{"n_layer": 9, "d_model": 256, "n_head": 4, "n_kv_head": 2, "head_dim": 64, "d_mlp": 1024, "vocab_size": 538, "activation": "tanh_gelu", "norm": "layernorm", "norm_place": "pre", "norm_eps": 1e-05, "positions": "learned", "qk_norm": false, "attn_scale": 0.125, "bias": "all", "tie_embeddings": true, "parallel_block": false, "init": "trunc", "init_std_qkv": 0.0441, "init_std_o": 0.0104, "init_std_up": 0.0441, "init_std_down": 0.0052, "init_mimetic": 0.5, "optimizer": "soap_variant", "lr": 0.00298, "lr_mult_o": 0.645, "beta1": 0.95, "beta2": 0.95, "lr_head": 0.00546, "warmup_steps": 200, "schedule": "wsd", "decay_fraction": 1.0, "decay_shape": "linear", "final_lr_fraction": 0.02, "batch_tokens": [32768, 65536, 131072, 262144], "seq_len": 256, "doc_mask": true, "train_tokens": 254100000, "steps": 2934, "dataset": "wikipedia_en"}
Each number is 200 + 40 x the weight over its row's rms, rounded and kept within 0 to 999. Layers, rows and columns count from 0. The size before them is the row's rms in percent of the matrix's.

# layer 2 MLP down, 256x1024, rms 0.123, rows 214-255, columns 0-63
096,222,155,159,152,176,145,154,198,203,143,182,148,204,201,179,178,218,261,244,227,224,191,263,242,240,225,213,182,234,83,264,190,181,211,156,138,222,223,247,155,166,146,219,211,155,108,158,154,205,179,131,213,141,218,233,306,228,222,186,132,185,207,198,210
096,204,204,255,209,245,218,193,116,241,179,161,250,162,202,102,201,207,186,248,188,241,226,227,160,177,187,222,219,218,206,154,237,131,163,200,174,151,166,158,219,168,176,163,297,119,134,219,203,148,165,197,137,182,187,195,183,273,223,183,188,252,153,196,200
098,192,281,190,197,207,261,200,98,217,161,249,204,206,209,221,199,136,195,191,166,245,196,200,244,156,199,169,199,204,153,168,239,231,147,189,158,215,196,105,207,210,112,208,144,255,229,192,148,157,281,178,193,170,234,182,191,141,145,234,188,246,217,202,230
095,225,253,163,201,212,214,186,186,211,224,200,205,293,182,165,160,209,220,141,194,165,178,206,236,162,211,170,227,242,117,199,190,171,277,145,225,207,165,280,184,223,192,209,207,182,173,205,228,258,192,148,230,189,183,264,206,178,241,170,163,244,179,233,165
104,232,151,119,247,175,180,116,207,183,276,137,227,178,188,263,154,188,154,178,232,185,231,224,215,278,192,197,139,197,108,210,212,252,221,219,190,202,195,231,229,173,182,220,150,262,205,217,190,198,207,205,185,211,275,242,276,190,223,225,188,158,114,222,181
098,184,213,193,156,142,169,237,186,185,224,220,186,278,178,169,251,232,120,246,210,148,176,237,243,238,183,197,197,193,155,187,224,256,243,178,163,164,171,169,185,194,197,232,221,180,262,157,166,230,179,250,173,216,152,156,199,171,170,262,140,190,194,202,156
099,150,206,130,200,215,177,247,165,188,178,247,196,149,165,235,179,175,171,162,129,224,184,186,184,199,183,242,95,100,216,155,188,164,245,163,190,141,158,235,240,225,199,256,195,192,196,252,225,230,215,163,226,196,135,152,198,127,191,139,219,196,298,273,275
100,195,186,183,172,185,184,152,192,224,155,209,134,209,215,190,232,242,205,208,171,159,105,264,207,239,221,192,268,191,213,223,159,267,176,160,210,180,231,272,161,163,220,169,143,98,215,204,204,199,191,225,176,239,236,174,196,211,218,148,247,169,207,163,204
102,218,171,180,201,217,177,205,277,184,246,126,161,117,148,180,165,191,233,263,228,204,208,227,183,230,183,194,188,230,200,227,172,213,195,227,187,203,261,138,198,207,237,282,177,233,196,203,162,174,179,201,216,175,177,222,166,200,152,230,181,148,318,210,247
098,244,202,153,198,214,191,146,224,218,206,177,159,156,178,158,165,249,135,183,152,149,175,279,224,201,267,226,177,171,187,210,223,209,183,189,163,162,210,212,207,201,109,206,144,252,160,191,226,245,274,214,201,196,154,224,195,230,155,283,222,231,191,247,199
100,259,204,218,180,200,284,155,176,257,223,232,198,202,140,199,166,193,251,170,232,246,217,113,162,251,160,149,232,246,216,180,214,151,286,221,291,176,182,161,256,233,116,178,108,192,199,187,273,202,155,234,225,170,191,233,189,195,281,200,144,195,193,233,170
100,186,194,176,253,129,106,179,131,160,187,180,222,222,155,226,149,154,193,244,240,125,240,175,177,166,282,230,182,210,216,261,216,180,184,260,216,245,154,239,183,170,216,238,135,256,163,180,191,200,214,193,235,204,215,238,238,219,202,183,105,176,245,244,274
104,181,238,156,160,229,207,195,200,233,214,110,209,221,211,169,226,210,164,148,146,233,118,182,181,243,221,224,165,140,172,200,224,131,177,226,166,238,242,147,159,141,143,204,227,218,176,231,199,191,199,187,246,248,196,223,171,179,204,159,197,198,241,191,219
103,249,104,153,237,237,194,221,165,120,241,261,200,195,235,124,200,212,210,216,205,173,182,237,189,255,112,217,180,222,257,229,188,257,218,229,156,189,164,177,227,201,154,196,216,291,198,258,225,175,176,208,228,167,223,244,228,222,152,195,169,193,231,167,253
097,171,180,133,237,94,154,189,136,125,136,120,181,135,199,157,172,236,255,218,204,183,215,172,225,199,176,224,185,181,168,145,235,168,253,123,127,209,212,186,187,216,229,209,230,153,189,264,268,159,231,234,185,223,196,193,142,174,239,215,178,179,237,181,192
096,277,246,192,250,180,214,238,198,247,240,183,177,218,250,219,217,215,168,210,246,255,182,189,288,132,216,197,217,189,194,208,246,230,178,169,229,205,165,158,189,227,218,213,206,234,238,289,262,230,231,214,213,253,248,100,179,196,262,158,134,127,168,160,200
105,226,141,202,130,220,177,208,272,239,253,194,220,214,188,238,138,204,194,155,167,247,295,146,245,288,222,210,159,185,137,180,169,193,227,184,257,172,210,181,223,167,277,235,195,178,235,207,166,139,281,116,186,149,178,188,328,267,207,153,117,242,159,177,261
101,126,197,250,210,171,165,271,190,287,247,236,199,201,170,254,129,223,252,227,192,155,271,233,247,252,211,192,213,232,222,209,255,199,221,155,167,86,229,199,284,212,202,193,257,215,240,211,226,146,246,209,139,237,132,186,198,159,191,184,217,182,246,132,166
097,219,233,239,178,244,240,176,200,193,163,209,164,205,235,272,220,165,162,205,201,204,128,238,199,243,204,194,243,213,233,253,209,177,179,257,143,257,198,185,161,272,143,255,182,194,255,206,107,136,260,199,279,232,127,168,202,245,199,164,171,203,135,218,217
101,191,188,214,322,141,258,145,192,137,163,200,161,316,272,184,142,144,214,178,144,172,155,184,198,204,269,228,199,220,157,184,203,211,163,198,153,182,166,160,235,258,222,152,127,155,135,300,234,306,170,207,166,196,226,199,220,274,201,246,213,181,243,205,179
102,216,184,196,185,228,245,220,120,227,198,254,156,244,192,165,194,137,140,230,204,196,231,325,172,199,208,224,262,210,261,209,218,256,206,129,215,173,244,177,197,164,229,243,210,227,162,231,197,174,224,187,207,242,195,240,158,199,208,176,197,193,247,143,211
103,292,207,191,152,250,284,155,229,255,213,286,178,205,207,209,188,170,122,215,159,191,181,225,262,189,201,181,192,175,198,126,133,206,229,157,173,250,187,247,263,190,108,199,127,237,157,212,162,236,249,218,205,167,195,271,219,187,177,156,186,165,182,228,240
101,260,158,238,180,156,125,218,178,207,175,141,238,142,197,202,163,158,187,259,207,111,157,251,209,119,219,241,199,167,212,272,134,267,155,252,211,207,147,151,227,111,257,185,182,245,141,210,146,255,175,229,230,170,192,176,287,167,161,228,179,155,248,179,124
103,234,251,143,198,222,168,197,248,127,154,153,116,174,195,234,253,188,188,178,150,173,155,194,253,218,162,168,210,152,156,192,144,261,200,162,177,144,215,236,126,231,192,156,174,226,245,223,142,94,146,200,213,207,116,211,176,272,253,176,171,128,84,272,157
098,185,200,206,214,175,234,180,181,217,197,196,209,243,249,203,198,135,233,231,273,152,170,179,191,145,231,193,204,228,247,174,169,220,183,173,199,219,197,221,148,193,232,255,207,225,117,261,219,192,237,180,185,205,182,200,128,219,203,169,185,176,247,183,218
097,188,189,189,241,211,254,199,220,129,221,249,241,269,216,133,271,146,182,233,160,232,146,179,222,154,182,202,219,192,185,187,148,220,153,198,199,243,173,188,203,194,209,208,158,220,208,233,155,231,235,262,196,207,200,135,183,236,206,163,222,212,152,233,234
102,162,192,233,153,237,284,239,190,185,281,138,231,250,199,217,220,154,238,211,228,286,202,229,220,186,206,270,130,119,283,219,243,153,192,254,223,190,207,223,171,192,178,195,163,215,197,233,183,234,208,180,212,188,229,156,224,160,143,206,218,176,228,194,183
101,197,127,214,278,201,256,159,157,178,236,253,209,203,194,185,224,216,250,196,241,151,189,156,218,238,264,208,191,185,239,174,128,173,224,296,132,187,242,174,271,227,270,186,213,229,181,129,204,194,194,242,225,170,178,212,173,221,227,248,227,263,206,223,178
109,197,224,271,174,181,247,259,249,178,149,210,246,155,205,256,207,217,200,168,203,125,223,205,177,202,209,188,188,165,188,208,203,222,249,223,174,163,167,204,213,200,143,210,215,147,166,280,151,115,182,106,160,211,207,212,287,204,194,199,172,189,97,210,214
098,203,162,201,223,213,206,163,262,243,196,197,178,171,200,188,190,227,232,234,169,196,225,195,213,185,134,212,261,149,225,206,292,266,228,199,181,282,194,175,180,267,158,273,201,211,241,222,136,130,189,222,207,207,173,213,164,169,217,172,160,207,186,221,196
102,138,173,279,113,211,110,196,209,198,191,239,186,220,200,213,203,136,176,151,207,211,256,149,162,275,177,214,136,137,233,216,169,216,217,287,232,188,180,184,235,208,139,194,162,271,224,289,238,236,210,183,252,156,225,175,278,229,184,196,232,121,156,169,265
100,171,152,214,198,157,206,199,221,234,209,89,152,243,238,267,260,144,162,199,196,172,156,198,191,206,220,198,257,144,209,267,197,205,190,183,214,129,206,223,187,159,244,314,160,250,225,237,222,209,159,270,239,221,237,229,211,164,180,163,274,232,180,330,173
100,179,232,215,212,287,245,217,240,177,230,179,195,169,211,179,196,197,193,208,275,221,210,241,241,130,112,114,254,185,127,180,196,207,210,204,194,183,219,188,150,221,260,273,243,193,224,198,104,251,263,222,203,199,236,244,157,212,224,256,252,191,203,195,164
099,266,207,213,307,114,182,198,221,180,223,241,199,163,167,206,205,226,150,187,181,200,187,128,207,198,216,233,195,173,221,227,191,266,173,186,128,187,122,183,139,175,244,241,195,176,222,226,196,225,301,189,295,202,243,233,232,196,197,186,161,209,209,189,252
098,185,191,177,184,195,234,266,161,180,180,208,204,155,201,140,199,234,221,185,224,189,179,272,227,210,190,228,181,235,246,219,197,146,185,201,168,200,190,251,192,166,173,120,131,234,139,279,234,171,197,250,142,283,211,247,259,217,203,178,208,210,138,241,206
100,158,199,215,174,194,185,210,138,135,217,176,144,185,195,144,224,209,211,212,145,134,257,193,184,172,230,207,270,219,168,216,207,198,241,228,191,187,153,144,172,180,214,188,201,281,164,148,212,240,173,214,222,173,180,237,181,198,184,147,170,110,186,196,288
103,234,184,154,230,206,188,268,202,178,158,238,182,185,192,189,156,191,244,253,235,123,219,184,168,131,102,130,210,146,186,168,103,232,180,142,212,195,209,208,191,237,126,218,168,173,244,216,92,181,116,215,195,182,111,236,267,178,219,157,185,206,194,159,270
100,192,242,186,185,173,260,173,191,226,186,179,195,167,187,217,161,134,262,239,216,208,222,217,247,181,241,209,221,143,261,299,190,222,175,245,151,158,164,232,96,197,224,214,189,262,105,163,240,188,228,123,156,214,195,225,195,248,205,280,206,234,201,223,170
100,218,149,204,170,191,200,224,261,192,194,248,190,250,209,199,249,227,200,226,250,171,251,150,167,234,174,217,220,220,178,210,194,185,196,265,169,136,225,215,147,222,202,255,239,181,204,122,290,290,204,232,268,199,264,140,186,229,197,211,267,145,216,206,184
104,210,237,168,126,123,187,236,237,161,175,148,187,202,228,185,170,172,178,164,203,251,206,146,201,127,235,195,208,111,198,223,208,169,135,178,195,136,206,270,212,138,213,147,155,225,248,238,190,219,255,200,205,255,179,185,166,199,205,220,200,177,241,175,189
099,265,193,167,184,180,188,195,202,165,231,255,172,219,222,266,205,248,181,176,217,179,118,184,141,196,166,171,212,260,212,178,257,217,148,181,186,148,259,194,170,197,143,164,207,273,214,185,199,204,161,238,132,175,186,206,195,208,171,140,138,213,143,221,214
104,185,178,217,168,135,207,201,208,206,117,170,180,259,231,253,251,185,165,231,170,231,199,175,306,173,201,200,244,200,238,265,179,171,201,155,201,267,156,179,242,228,213,234,189,153,266,158,182,168,195,198,131,292,175,144,195,250,154,134,183,238,189,227,173